Weights of a small transformer language model.
Size: 12 layers, width 576, 9 heads of 64, MLP 2304 tanh GELU, 69.7M parameters.
Architecture: LayerNorm before each block, learned positions, biases, tied embeddings.
Training: a variant of Adam for these matrices, 1307M tokens, 4986 steps.
Each number is 200 + 20 x the weight over its row's rms, rounded and kept within 0 to 999. Layers, rows and columns count from 0. The size before them is the row's rms in percent of the matrix's.

# layer 5 MLP down (transposed), 2304x576, rms 0.0199, rows 521-557, columns 384-479
073,253,242,203,183,205,199,204,187,202,223,210,191,208,237,189,217,198,207,227,181,167,197,196,199,174,151,182,211,212,157,189,193,186,196,222,187,183,165,194,196,241,173,171,185,224,184,175,167,228,172,199,198,178,208,207,189,227,226,217,240,198,176,156,183,180,222,186,258,189,191,230,178,178,236,201,203,186,226,181,224,193,184,194,213,219,157,210,178,226,200,205,205,212,173,188,202
122,223,212,179,207,197,197,177,174,194,186,186,226,199,210,215,178,197,191,216,171,237,218,233,202,231,187,249,208,241,169,154,255,219,199,197,193,214,188,173,232,222,189,212,196,204,212,189,184,198,237,189,228,178,212,180,219,224,234,203,207,179,217,168,215,193,203,208,196,202,202,164,208,152,198,194,196,199,204,172,205,183,189,204,200,168,178,169,200,203,202,196,176,220,202,234,202
108,190,196,196,212,175,183,198,182,190,187,175,193,214,202,239,170,204,198,193,210,177,213,208,155,173,216,211,213,208,202,190,176,166,204,185,211,180,203,191,214,195,182,219,221,212,209,209,234,207,206,183,207,211,194,200,203,187,187,202,214,203,189,205,184,208,205,186,221,225,208,229,192,207,159,167,192,228,223,181,188,191,228,200,197,181,185,195,233,197,213,213,165,176,197,202,215
111,201,212,226,200,241,193,211,194,192,184,211,199,222,182,179,200,202,227,225,221,184,237,219,220,191,188,252,174,217,190,204,215,212,168,164,226,190,204,187,221,223,188,211,232,242,217,225,184,219,214,186,201,205,208,184,192,199,199,209,186,213,199,178,194,202,174,191,182,211,184,217,198,212,198,187,177,172,163,186,205,186,206,195,179,180,208,188,228,222,217,171,236,221,182,201,152
114,228,154,212,226,207,176,186,208,194,213,180,200,154,194,197,172,204,180,206,230,190,200,210,261,169,210,170,200,196,200,196,165,163,179,198,217,229,204,196,169,187,207,200,188,252,206,195,187,216,170,193,227,229,205,207,224,225,196,206,254,184,194,177,162,202,189,219,199,252,197,204,203,205,226,169,199,179,193,203,169,213,198,205,170,173,231,170,213,212,208,171,179,217,192,196,151
125,232,240,178,181,192,183,191,228,193,192,233,218,217,213,181,203,198,186,148,186,171,191,216,215,204,206,236,187,213,200,189,193,151,210,198,200,187,206,188,194,216,163,214,187,209,207,222,189,167,213,178,232,207,209,228,219,198,219,201,202,220,169,185,197,197,169,212,197,216,213,190,204,222,205,188,201,256,187,211,230,197,182,209,207,227,199,210,214,200,209,198,176,185,232,190,172
072,189,201,198,206,177,241,206,146,218,204,202,187,191,182,223,225,229,216,208,205,163,195,236,200,184,237,212,233,218,220,198,187,196,201,200,206,247,196,202,212,170,153,236,214,202,198,166,202,206,209,201,217,172,206,196,227,210,202,188,212,153,182,200,195,233,201,198,197,209,195,167,236,179,173,197,228,183,184,195,183,213,218,227,210,182,199,160,192,178,205,212,177,179,202,210,182
111,233,209,173,195,206,183,197,192,181,195,181,207,219,192,161,180,225,218,189,200,205,194,228,199,256,209,194,196,214,242,162,195,194,181,221,200,206,218,184,236,197,202,230,186,198,196,199,235,215,221,222,205,231,207,183,198,196,227,168,243,181,199,262,223,206,202,196,193,181,179,173,175,185,189,205,189,193,198,221,217,199,180,158,205,211,199,210,241,187,173,208,174,175,195,174,211
080,192,236,171,187,221,199,178,212,208,191,162,194,157,211,211,229,217,204,225,216,208,173,203,189,229,217,178,211,185,188,197,205,191,269,168,163,199,236,226,196,204,192,204,188,182,207,185,226,202,194,178,182,186,203,210,191,154,183,194,196,214,207,177,202,203,175,207,204,234,190,196,208,204,191,176,179,186,177,227,237,221,228,194,224,239,184,137,200,216,214,210,188,202,223,190,241
099,199,222,198,198,222,190,234,165,223,177,200,191,192,216,221,176,201,199,201,242,206,180,209,199,190,225,207,193,222,214,179,194,196,177,194,200,229,172,230,200,210,196,203,187,175,199,226,220,169,171,233,177,175,195,225,191,186,203,199,202,169,205,219,217,166,166,215,247,211,173,217,197,189,200,211,187,194,226,181,170,247,225,191,189,184,191,214,194,173,210,171,211,195,186,180,197
106,221,197,219,195,201,208,241,200,219,196,208,207,207,172,215,183,204,207,205,225,214,214,205,182,178,210,222,176,181,196,215,199,205,199,199,182,180,200,189,213,157,189,217,201,176,171,198,186,201,167,206,211,194,193,181,185,214,172,242,174,196,183,160,197,217,186,205,158,212,178,203,209,201,214,184,193,197,241,216,220,225,206,221,200,213,204,228,211,198,204,214,206,179,231,202,208
112,184,196,196,264,199,206,187,192,192,183,213,195,232,225,207,174,193,177,220,213,171,203,226,195,183,223,185,187,205,221,219,209,179,171,195,240,177,205,187,200,227,185,158,201,234,223,196,187,230,207,191,220,234,180,192,179,201,206,191,175,196,204,189,206,182,243,186,224,223,198,232,177,204,185,248,210,197,209,198,225,180,212,177,205,200,216,231,206,175,235,225,197,160,202,193,186
086,182,213,197,192,193,182,204,182,202,204,193,190,197,200,229,181,179,209,188,205,213,174,174,211,184,202,209,202,153,193,186,183,200,231,220,199,185,212,205,208,225,179,208,223,167,194,223,251,182,193,202,195,184,232,206,201,207,216,207,206,209,183,237,231,159,177,221,178,209,220,197,187,221,211,192,174,196,189,216,256,199,192,176,211,232,210,195,193,193,200,206,192,169,205,223,203
090,213,196,197,197,179,162,167,179,201,211,190,211,213,167,194,162,193,175,200,184,155,177,197,188,218,205,166,197,198,226,180,196,216,210,204,220,198,208,193,229,208,165,172,213,228,196,159,180,210,222,190,202,186,221,206,211,168,195,209,173,194,216,207,197,163,211,210,235,221,190,189,219,179,219,221,201,164,155,204,177,260,221,175,203,217,211,189,203,193,185,197,217,207,197,178,200
113,224,228,201,184,180,181,207,223,202,210,203,215,165,189,193,213,207,174,205,195,170,167,191,218,210,195,201,220,234,183,209,214,183,204,165,224,203,216,182,210,195,183,189,210,198,189,210,201,193,176,197,203,223,188,200,204,193,217,215,194,217,184,242,163,195,199,202,216,217,197,195,209,208,207,209,208,179,193,190,170,164,206,189,158,201,220,211,217,200,159,214,227,227,252,186,210
115,209,194,196,230,189,180,153,208,190,194,198,193,218,211,201,187,184,197,196,190,186,190,198,201,194,229,216,220,259,199,192,201,196,156,200,190,214,207,173,217,201,166,219,195,229,213,176,183,215,201,184,186,185,164,205,213,217,186,187,205,184,149,175,191,172,194,178,234,192,169,199,180,196,198,258,179,232,195,235,249,194,198,190,199,182,198,233,183,182,211,233,172,179,192,204,186
132,181,192,213,185,205,214,182,210,199,164,160,193,198,177,183,148,218,185,201,218,164,210,175,214,196,165,183,198,220,211,160,223,153,238,179,195,231,201,190,221,212,202,227,209,186,177,223,223,195,221,190,190,195,196,198,192,147,191,210,176,223,188,164,174,203,224,216,223,223,217,180,193,209,213,199,205,212,229,226,190,239,204,188,197,177,187,186,194,239,197,181,213,221,212,215,162
094,209,206,178,218,183,152,196,162,202,175,196,193,239,233,211,212,237,203,190,223,182,234,205,217,211,230,229,158,173,193,199,216,210,199,211,230,197,219,224,210,212,183,203,201,203,181,222,215,209,205,202,215,190,181,230,190,187,228,178,190,213,187,180,216,207,203,186,211,199,210,195,226,188,202,224,192,184,223,171,184,170,164,197,204,158,207,202,191,192,192,194,179,209,174,190,201
100,170,172,150,197,189,207,171,140,190,228,199,205,153,194,206,224,210,202,204,170,205,178,222,214,232,171,209,220,165,212,178,175,165,198,213,201,240,212,191,180,232,204,190,185,245,206,193,205,199,199,187,227,188,210,202,152,201,195,201,224,203,212,193,206,225,202,181,175,237,197,186,191,197,195,170,211,189,202,185,184,186,164,187,183,212,174,210,210,200,186,161,175,192,224,211,188
110,212,212,229,230,209,214,198,176,197,225,205,223,186,204,236,206,168,223,176,229,215,199,227,203,224,226,223,192,196,235,187,173,206,222,198,218,164,211,223,175,176,233,229,202,214,201,206,205,220,190,203,179,181,191,212,219,204,188,178,199,195,185,211,216,223,213,179,194,182,197,157,224,214,144,211,234,193,200,221,217,218,164,202,227,227,217,219,183,192,220,230,186,203,237,188,159
098,192,193,174,218,189,160,194,193,181,234,219,201,194,222,187,186,158,222,199,210,183,193,211,180,190,215,272,180,197,193,196,165,224,214,208,194,126,196,177,208,221,158,212,186,210,224,180,165,195,204,188,209,219,206,187,178,197,188,231,165,189,220,221,190,228,214,218,187,182,209,199,206,196,221,188,195,197,220,215,222,206,205,179,223,198,159,225,227,183,229,198,198,203,190,182,216
100,239,190,182,167,207,186,216,200,206,186,197,202,206,190,203,192,194,199,211,212,207,179,202,205,246,217,207,223,205,198,201,187,172,212,237,200,208,230,170,216,219,190,239,165,192,208,195,207,215,202,206,180,208,179,203,200,244,187,231,209,185,220,180,198,232,175,180,225,212,186,179,136,167,200,234,204,205,218,172,225,228,211,175,175,205,179,152,186,191,217,218,220,176,167,231,187
113,180,180,210,193,174,181,203,226,192,197,212,203,172,195,174,194,203,178,197,199,222,232,178,227,187,221,210,214,212,249,179,223,181,236,184,211,176,222,190,183,194,192,195,232,173,211,201,208,206,217,215,210,196,181,230,221,175,211,176,185,210,175,192,206,185,216,212,214,173,190,205,200,192,206,200,192,201,193,211,174,215,208,211,193,214,238,192,225,213,196,205,202,206,238,223,191
076,172,198,172,165,207,202,204,203,204,201,200,212,195,207,178,188,192,204,172,196,187,201,212,218,195,198,214,176,196,250,185,196,203,235,175,205,189,223,231,166,178,184,210,199,182,191,193,198,198,238,191,191,215,216,205,225,203,201,157,240,196,231,195,220,223,216,200,164,217,170,177,187,247,211,213,206,220,192,192,183,177,189,223,222,199,178,161,228,196,161,189,195,190,207,210,215
079,189,197,225,221,205,241,221,183,215,197,220,199,194,206,155,187,179,204,212,201,183,194,206,184,218,204,196,215,200,235,198,196,218,205,252,197,226,176,184,199,187,187,194,200,180,195,199,175,217,229,185,197,202,186,208,249,210,196,189,224,199,211,223,197,219,181,194,228,174,193,191,213,199,218,232,187,180,175,223,247,199,220,189,189,189,232,152,223,179,183,221,213,202,202,202,202
112,226,206,173,193,201,223,196,216,212,156,213,183,257,205,189,195,187,195,179,183,192,219,186,214,186,238,211,249,226,250,225,252,203,233,211,222,194,191,194,208,208,211,218,193,149,192,186,173,206,192,221,206,223,196,199,197,188,183,184,210,168,231,225,193,211,193,228,215,206,240,204,181,189,226,200,208,181,231,227,215,188,178,182,209,193,172,205,220,215,188,242,196,194,186,195,199
092,194,234,252,226,182,196,223,233,210,272,204,192,218,201,201,188,196,210,218,197,172,197,203,181,207,203,230,174,173,213,202,199,234,224,196,186,209,191,200,203,203,180,199,225,139,190,195,176,214,190,208,182,181,187,197,246,221,238,211,236,234,202,181,192,203,213,185,173,182,175,201,212,181,200,210,206,155,220,221,229,200,221,157,230,198,190,156,180,177,191,175,193,190,195,226,205
082,190,189,219,193,206,208,200,156,215,216,204,237,213,168,237,167,211,212,212,230,219,203,226,181,153,216,187,226,203,188,211,184,194,225,192,185,213,194,199,205,214,189,209,191,222,224,214,236,232,198,187,199,195,210,202,235,208,218,179,227,206,177,223,198,191,214,193,190,192,180,202,198,181,197,153,187,196,180,198,188,200,156,196,184,204,228,172,205,202,240,196,243,213,206,190,210
102,212,218,177,211,229,203,213,245,191,196,210,226,188,208,189,188,160,239,216,228,215,236,180,218,188,210,222,167,166,194,188,186,221,168,200,232,203,197,204,201,194,172,175,226,192,173,216,186,219,212,174,202,197,232,193,226,199,223,189,224,266,221,183,207,232,192,197,196,212,202,179,193,164,229,198,170,205,231,219,195,197,184,162,173,227,184,183,207,198,217,191,213,211,198,188,188
094,185,209,222,233,166,193,193,213,203,174,184,197,214,203,186,189,218,178,226,213,207,207,184,220,246,202,207,224,185,181,233,178,209,166,186,212,188,192,236,213,237,183,215,209,199,195,209,165,187,190,161,198,215,222,201,226,220,209,188,167,198,213,204,198,219,210,181,225,244,196,200,209,221,185,204,212,201,185,164,178,184,196,198,206,215,201,143,205,215,199,227,203,235,223,200,202
076,142,200,202,233,221,214,177,208,209,195,237,188,202,195,188,247,196,207,204,204,221,175,221,183,223,214,174,169,185,207,186,192,194,150,135,188,179,220,174,220,205,215,204,212,203,214,214,184,224,198,192,189,215,199,190,193,204,218,201,211,191,204,203,188,193,190,201,180,233,201,190,209,224,182,223,228,209,193,197,219,191,187,178,201,204,237,190,207,197,223,209,157,222,174,200,194
106,247,185,212,230,203,173,186,200,197,187,191,220,187,160,202,201,159,190,190,197,218,231,225,171,242,189,207,181,189,227,199,196,216,174,235,202,195,196,195,205,160,224,214,180,188,210,163,204,215,211,197,194,217,194,141,195,177,200,195,193,196,224,238,183,221,199,183,176,204,219,182,219,188,188,222,189,203,193,212,180,182,239,214,209,223,189,155,186,209,171,181,216,174,199,169,239
113,180,204,154,216,211,152,210,148,210,215,246,179,186,199,201,193,156,193,166,154,193,225,185,203,240,203,232,216,203,203,221,215,223,183,225,241,218,223,201,202,204,210,195,188,190,175,187,200,170,177,193,242,195,217,245,188,240,222,208,187,181,210,210,176,191,192,199,199,191,177,199,210,212,206,211,221,196,203,221,203,184,226,212,202,229,205,220,183,214,175,218,206,182,197,193,193
112,182,178,251,203,197,231,189,200,199,204,144,202,201,215,178,201,204,212,184,189,217,189,196,208,221,224,198,196,176,198,228,203,177,181,185,216,170,158,179,203,204,201,212,198,216,185,215,175,182,210,157,164,225,187,191,217,220,194,168,235,185,194,171,187,212,223,201,179,217,191,212,201,254,225,234,195,189,242,203,206,212,189,215,193,190,190,212,181,165,160,232,194,214,208,209,195
086,195,195,191,213,197,173,188,159,226,214,186,211,203,199,215,205,204,226,202,196,192,190,218,194,194,212,209,173,171,209,191,197,210,235,196,203,234,212,197,197,179,239,161,200,187,196,190,204,231,189,218,224,203,148,216,179,196,213,217,210,154,212,223,199,184,211,198,174,186,201,235,187,172,190,203,205,161,197,170,201,194,180,211,222,213,239,206,214,206,212,184,174,221,214,209,183
077,210,228,240,240,220,185,194,183,198,196,232,206,194,170,192,206,157,198,185,214,186,226,222,213,226,189,199,171,177,177,242,186,214,185,171,208,166,208,186,205,204,162,224,213,197,167,230,213,153,195,220,192,208,191,231,219,230,187,185,197,207,194,213,230,187,214,189,200,170,192,198,204,210,224,186,237,200,189,192,200,192,196,211,199,185,191,183,173,189,213,207,154,161,189,195,199
098,206,205,215,194,184,194,210,181,169,192,208,208,200,219,192,226,229,251,210,202,195,198,182,189,210,208,169,207,219,178,194,223,199,227,216,261,180,237,182,174,217,179,200,198,186,177,203,202,182,208,193,210,236,164,219,178,210,187,184,187,175,185,178,195,217,195,236,181,168,203,184,221,189,190,192,195,210,206,184,208,235,205,188,210,209,237,196,208,199,230,229,190,217,225,228,179
# layer 5 MLP up, 2304x576, rms 0.0235, rows 522-557, columns 384-479
111,241,168,186,183,182,191,201,207,195,196,201,201,199,196,212,196,192,197,222,170,178,227,137,242,210,184,218,199,225,196,206,214,198,194,198,191,181,188,194,177,221,233,193,177,205,209,221,228,166,221,224,205,187,204,222,194,205,186,175,219,201,220,187,214,228,197,169,207,206,153,231,217,197,185,192,188,165,192,245,201,208,240,205,216,163,203,186,198,198,175,197,184,198,246,224,196
104,194,208,207,221,177,203,181,203,196,189,234,168,211,205,171,190,228,197,205,159,163,237,173,238,215,223,202,151,169,195,221,188,188,159,189,200,257,212,179,192,198,224,154,174,226,183,220,190,189,196,193,200,212,167,167,179,166,208,165,222,194,188,191,179,187,212,186,233,208,224,215,203,190,217,209,192,217,209,165,238,214,180,220,198,174,209,212,184,189,189,214,193,231,197,207,200
100,196,193,217,186,134,170,196,191,199,178,190,170,201,239,206,198,180,187,206,180,213,218,174,190,222,222,183,203,166,230,198,187,194,234,231,183,203,229,205,228,209,173,216,171,158,186,195,201,187,172,214,214,215,188,192,194,170,177,192,204,211,224,241,194,212,225,152,202,202,200,208,201,197,152,221,209,218,212,211,211,177,175,246,225,172,183,213,178,213,203,224,154,193,208,175,212
105,206,231,205,195,189,205,178,178,205,184,181,157,211,217,197,171,237,195,205,180,169,202,191,186,192,214,236,207,215,206,215,183,137,220,159,193,198,192,197,220,186,189,204,201,180,208,191,191,173,215,180,199,178,202,200,180,220,182,191,208,208,163,251,173,227,217,210,175,190,194,209,186,158,185,188,199,195,216,183,207,215,166,221,234,181,214,185,187,188,185,189,196,225,225,198,202
112,195,206,177,169,209,191,212,208,197,199,201,165,187,210,184,204,201,189,230,192,216,202,205,163,191,206,198,204,205,230,194,183,204,192,205,210,207,193,215,197,216,217,209,189,212,181,190,192,179,196,210,179,193,196,167,204,157,227,169,196,189,191,193,186,187,189,198,225,246,173,205,202,204,189,190,207,207,198,188,189,191,212,182,209,184,201,215,176,204,197,219,172,180,213,230,180
087,163,184,214,191,188,203,205,231,179,157,207,223,227,243,179,201,213,211,198,199,186,239,177,232,220,220,204,211,177,184,228,218,174,215,165,220,196,192,184,171,212,208,183,189,193,205,195,195,213,194,208,176,235,197,195,181,179,222,219,220,212,169,194,254,220,212,213,201,198,201,200,172,219,176,203,222,193,220,190,201,213,194,208,182,197,213,219,234,184,238,244,199,230,219,210,196
107,210,198,201,221,203,182,167,224,178,205,182,212,204,196,215,180,196,193,217,217,153,196,160,199,207,184,196,194,174,185,216,192,186,236,184,188,161,227,203,209,230,244,202,203,181,207,207,188,139,183,177,192,227,196,227,207,166,195,202,161,206,203,194,181,182,177,204,206,218,194,191,169,219,204,195,214,220,220,193,207,193,200,246,191,216,206,182,232,198,218,211,189,186,183,219,198
094,220,183,154,206,186,197,216,226,210,175,190,166,227,202,214,204,197,195,208,213,200,218,188,223,212,194,170,213,190,201,207,186,183,183,194,195,242,234,182,193,230,170,158,177,239,212,238,212,208,195,225,195,245,166,223,185,186,195,232,242,192,200,207,173,193,193,166,195,215,216,214,189,206,231,209,188,167,198,186,210,171,213,195,210,184,214,228,197,201,227,233,173,204,235,171,227
097,220,208,197,192,194,223,218,190,180,235,177,203,211,157,187,177,192,219,200,184,205,153,191,154,162,219,187,193,209,185,216,201,194,205,193,190,130,189,185,197,179,214,210,187,228,195,201,178,179,211,212,219,209,165,220,207,194,173,170,204,207,189,178,228,166,216,185,137,187,182,204,178,189,213,206,197,211,192,218,198,222,168,215,194,194,215,196,203,204,202,196,215,214,223,207,224
109,210,173,170,231,181,197,226,219,196,183,209,195,189,161,181,189,197,193,193,193,182,214,210,201,216,175,199,219,191,198,223,214,203,195,192,160,190,226,171,177,193,260,187,183,168,199,229,176,161,219,185,221,212,210,210,205,183,210,189,228,189,182,199,185,207,203,194,211,174,197,236,181,187,183,193,198,205,234,222,177,222,209,186,232,173,225,174,213,181,184,187,228,206,188,214,235
106,210,186,153,198,166,178,221,191,203,214,173,202,206,189,146,199,176,181,198,183,209,223,186,206,218,192,209,182,191,204,251,218,167,185,207,221,194,182,225,240,187,182,182,203,176,173,208,200,211,196,221,202,200,204,207,215,187,186,172,232,197,192,181,211,204,203,203,222,223,190,211,212,195,200,246,191,187,208,168,217,175,205,231,214,209,205,206,189,201,232,226,217,214,244,213,210
101,182,236,218,200,228,195,230,184,210,178,202,190,210,223,182,168,184,245,235,189,157,212,189,166,207,186,213,183,183,161,186,213,206,191,182,181,223,186,161,220,205,228,169,175,196,189,230,172,196,172,203,209,234,211,164,217,189,215,189,194,190,202,202,205,218,178,209,190,180,170,197,218,203,204,205,189,220,194,213,173,187,172,173,215,196,169,153,184,203,197,176,245,246,195,221,227
101,191,207,251,151,192,211,212,182,195,183,175,174,224,226,157,180,222,199,186,202,211,176,194,191,175,182,205,188,189,209,188,229,176,196,180,199,193,211,188,185,209,192,166,200,194,202,207,180,190,239,180,159,214,208,182,197,215,188,227,203,168,213,220,188,201,185,195,237,188,194,218,183,162,221,208,180,208,194,196,228,173,192,240,225,238,181,205,235,178,188,147,216,185,183,228,215
104,210,182,211,208,175,207,222,211,192,182,202,221,229,208,197,200,236,199,193,206,201,240,200,183,176,229,177,226,193,178,195,196,185,181,183,204,196,205,214,192,182,196,189,158,198,199,197,160,216,211,209,214,185,187,148,179,199,188,197,240,197,182,201,210,197,209,193,195,220,187,195,196,157,172,185,183,200,240,196,219,194,174,241,197,193,213,184,177,213,220,190,193,207,207,184,184
109,220,167,187,170,207,198,197,197,189,182,190,227,224,216,173,206,192,177,232,176,174,228,226,204,186,196,235,175,211,188,209,224,172,197,202,175,210,198,197,228,206,205,205,214,213,210,226,189,202,175,209,175,169,171,166,199,223,169,175,217,189,182,176,188,209,171,191,217,177,147,224,227,176,222,222,169,224,176,217,207,221,215,206,208,204,201,181,213,141,223,211,222,220,197,225,194
113,176,207,205,179,160,191,186,217,199,120,163,191,195,213,229,168,202,215,225,178,201,192,186,197,176,185,226,170,195,197,184,236,196,203,177,186,206,185,205,230,194,232,205,206,245,189,194,204,176,195,201,214,192,188,213,187,162,170,210,199,192,191,203,202,243,216,203,162,208,201,210,197,204,222,178,163,234,217,171,187,208,169,230,181,183,210,199,191,189,180,202,202,210,223,215,210
099,188,214,221,185,187,170,186,207,185,206,184,180,198,210,200,203,205,166,211,230,174,199,203,209,176,190,196,214,180,182,179,215,159,208,181,222,180,215,189,217,208,228,225,180,199,224,203,201,191,205,203,184,207,218,186,201,217,197,168,212,205,154,138,171,168,200,198,201,172,199,206,170,198,180,191,198,230,190,204,194,194,224,236,191,211,186,196,223,194,179,142,223,238,197,191,236
102,221,209,223,216,205,201,219,229,179,160,206,196,236,219,225,206,220,176,205,185,166,191,177,217,163,212,195,197,222,207,201,248,217,166,188,198,225,191,169,191,156,213,166,149,204,204,192,175,157,196,218,200,147,190,172,238,208,175,181,200,211,225,199,229,227,215,189,213,195,193,223,227,178,197,221,180,227,243,194,195,226,199,244,200,221,203,211,204,176,192,157,196,204,201,216,207
099,236,192,189,207,162,164,209,203,187,215,196,167,230,200,195,194,209,194,209,199,172,225,193,215,238,214,176,180,169,216,180,215,201,222,204,215,224,189,157,200,209,212,179,174,214,210,194,169,183,188,197,195,214,195,165,201,224,231,204,175,181,171,221,210,178,217,199,205,199,206,197,181,178,187,194,200,207,166,204,192,213,195,213,206,193,199,161,196,157,195,227,201,189,177,178,206
095,186,176,202,156,174,181,208,235,210,200,196,201,210,167,183,205,215,205,217,160,202,196,200,203,213,149,194,166,225,175,197,200,162,200,221,183,231,177,170,190,172,211,188,173,202,197,208,214,189,201,205,222,174,200,153,171,218,214,213,250,246,188,149,154,199,206,188,208,200,191,195,173,205,221,188,180,229,189,211,196,197,203,220,206,169,223,188,205,192,199,201,225,212,202,276,202
093,193,218,190,237,181,216,156,201,201,219,181,211,198,215,191,219,241,222,209,173,186,183,174,229,189,210,207,209,176,195,232,193,198,194,135,192,189,196,206,176,200,171,222,199,179,169,212,214,196,220,196,195,166,220,185,199,203,245,190,185,237,194,208,203,189,226,201,161,181,210,206,222,194,198,195,200,201,181,193,196,184,203,228,196,198,220,195,177,204,181,217,168,220,225,167,201
106,208,206,186,217,198,201,184,231,180,214,211,201,252,195,196,199,224,212,174,168,215,221,205,195,210,173,196,171,214,185,182,208,159,202,203,211,205,159,210,227,196,195,179,192,223,177,176,204,203,210,197,241,138,214,159,193,244,216,211,235,190,185,209,208,212,220,166,179,188,179,220,210,178,201,174,207,200,196,207,185,208,230,164,232,172,183,179,212,198,195,194,184,196,213,186,231
085,175,201,168,177,203,176,200,229,202,197,200,169,195,192,224,213,204,215,219,186,215,207,183,198,170,228,197,188,210,219,209,192,191,195,197,172,186,163,189,237,201,235,185,204,208,209,214,196,221,145,224,195,210,207,200,217,194,162,194,231,165,191,214,182,180,189,219,219,213,201,190,193,181,191,232,210,206,212,226,199,221,204,230,191,200,223,190,232,205,221,203,224,227,222,204,204
090,189,181,233,203,212,220,193,215,208,196,192,199,173,196,189,206,198,171,196,186,196,195,182,158,207,191,178,159,183,208,196,199,193,185,246,187,187,207,227,197,210,220,193,184,208,211,193,181,184,212,214,187,212,241,192,181,178,180,200,209,207,210,201,172,211,219,202,220,212,217,216,212,185,168,220,190,185,188,233,195,172,219,227,205,211,238,200,224,199,193,189,165,191,174,154,194
103,156,192,181,194,207,190,199,183,204,171,189,195,170,177,157,162,243,145,236,213,207,193,203,206,154,198,197,214,207,208,184,190,161,230,194,197,182,203,171,224,228,223,232,196,200,210,213,182,182,214,192,180,194,142,222,210,186,195,183,194,188,170,179,174,201,166,215,202,191,166,203,193,209,234,224,201,198,197,170,193,199,225,192,219,183,203,193,195,197,196,190,211,238,221,199,198
102,232,195,197,250,191,170,228,177,179,193,227,178,226,183,214,213,158,181,167,199,179,199,199,234,158,230,176,210,202,233,165,225,203,190,225,214,224,224,203,179,214,218,169,200,228,216,178,170,161,211,186,217,188,195,200,225,200,207,205,202,203,166,179,223,171,174,157,209,186,181,234,207,190,188,245,205,198,218,188,201,191,209,244,211,198,207,192,214,193,200,214,181,165,207,194,198
089,226,176,171,172,164,181,194,207,210,216,210,201,202,162,206,199,198,173,210,191,190,185,214,199,220,229,196,187,207,186,202,203,198,179,209,187,164,173,176,164,151,202,182,199,193,192,207,198,186,223,240,198,215,221,201,181,213,198,215,209,222,179,203,203,218,204,223,201,179,208,202,183,198,213,247,206,181,186,219,181,217,218,216,190,172,160,232,170,221,184,210,195,208,187,216,221
104,167,229,187,195,166,173,200,188,186,222,178,182,194,220,175,166,220,194,214,220,215,218,214,204,214,170,198,197,177,169,195,200,183,200,193,205,180,200,210,211,203,169,201,153,193,207,188,223,168,171,217,202,179,170,202,219,227,206,173,191,142,189,191,231,211,208,147,190,189,221,215,153,184,200,211,230,200,169,201,204,210,203,200,191,185,202,240,178,225,229,204,170,220,194,230,216
095,204,186,178,238,215,211,186,213,205,205,192,198,185,214,201,177,184,194,192,178,169,207,218,203,159,221,208,197,200,190,197,205,209,224,228,186,185,175,197,156,209,198,223,185,218,203,229,224,197,219,194,188,190,168,206,165,201,225,172,168,179,175,175,176,205,191,214,196,224,171,190,167,179,161,238,206,192,219,197,206,187,222,217,215,195,222,218,201,189,212,197,195,191,219,202,217
090,164,173,182,230,187,201,223,213,195,189,154,205,201,213,195,203,190,211,196,193,209,194,189,203,188,212,198,200,219,228,200,200,198,180,241,214,185,174,220,219,214,260,202,209,189,189,206,204,207,182,228,194,178,181,205,243,220,181,184,201,194,196,198,182,213,167,182,207,185,226,210,190,206,188,251,223,209,237,188,174,186,188,176,192,180,189,188,224,213,194,177,215,185,237,218,229
095,175,230,179,227,205,197,198,230,195,205,191,222,175,237,210,185,226,209,204,210,189,173,182,190,151,221,214,222,207,154,210,229,190,177,207,218,217,165,190,169,196,192,204,218,207,139,243,189,216,205,207,168,206,176,253,208,195,192,198,233,212,204,193,200,195,179,228,197,217,160,210,171,206,213,197,192,195,188,202,202,230,166,208,185,211,203,236,188,195,260,232,188,233,222,213,197
105,215,205,207,195,178,168,203,221,181,205,169,202,171,168,192,209,183,190,228,189,213,190,201,178,197,198,206,204,214,205,194,207,183,179,202,150,217,200,199,207,151,223,164,179,198,192,194,235,197,203,220,218,227,190,213,189,214,228,200,174,196,187,180,188,188,214,201,204,216,199,202,169,194,217,210,217,222,226,213,205,226,240,220,215,187,185,186,188,191,175,165,196,168,211,205,208
105,184,207,208,211,227,205,188,197,209,193,193,210,184,166,185,219,215,173,229,224,155,178,219,211,170,201,185,210,193,194,207,206,195,198,205,166,203,201,196,171,208,209,194,201,202,172,220,159,175,184,236,207,193,181,179,198,180,213,179,210,202,205,182,171,211,158,213,228,244,186,186,189,143,210,229,213,220,193,186,209,205,200,190,264,179,176,195,185,177,150,212,172,201,204,179,231
101,208,202,204,182,217,176,197,217,214,200,199,234,210,178,193,221,177,216,177,224,177,185,170,192,191,177,231,192,196,200,210,199,217,203,219,199,211,169,201,238,192,182,164,192,190,191,198,241,208,190,221,182,190,210,205,215,192,180,197,200,194,171,172,208,220,193,219,190,211,194,189,199,173,163,208,188,165,190,224,216,215,165,189,194,183,205,216,183,212,206,216,182,220,134,203,250
085,193,190,208,193,161,182,218,194,197,211,222,204,193,267,189,200,232,219,242,170,189,171,194,196,178,216,177,189,212,195,188,181,172,196,201,204,214,169,173,216,208,186,189,183,204,229,206,192,202,216,178,170,203,160,202,167,190,221,181,225,209,186,198,186,228,189,194,168,206,205,180,179,213,195,203,201,160,229,183,205,171,164,200,212,213,202,229,215,198,202,165,206,225,193,204,212
101,145,171,201,237,199,206,197,172,191,204,196,191,181,211,181,191,209,195,202,159,205,235,193,197,180,181,191,200,204,187,187,193,205,184,198,194,226,210,194,192,246,182,211,217,232,199,200,211,180,193,173,199,198,177,201,211,187,198,202,237,195,214,198,150,200,181,178,206,231,200,189,226,195,186,219,199,185,200,186,203,195,210,236,167,162,202,226,191,176,229,152,170,199,209,205,193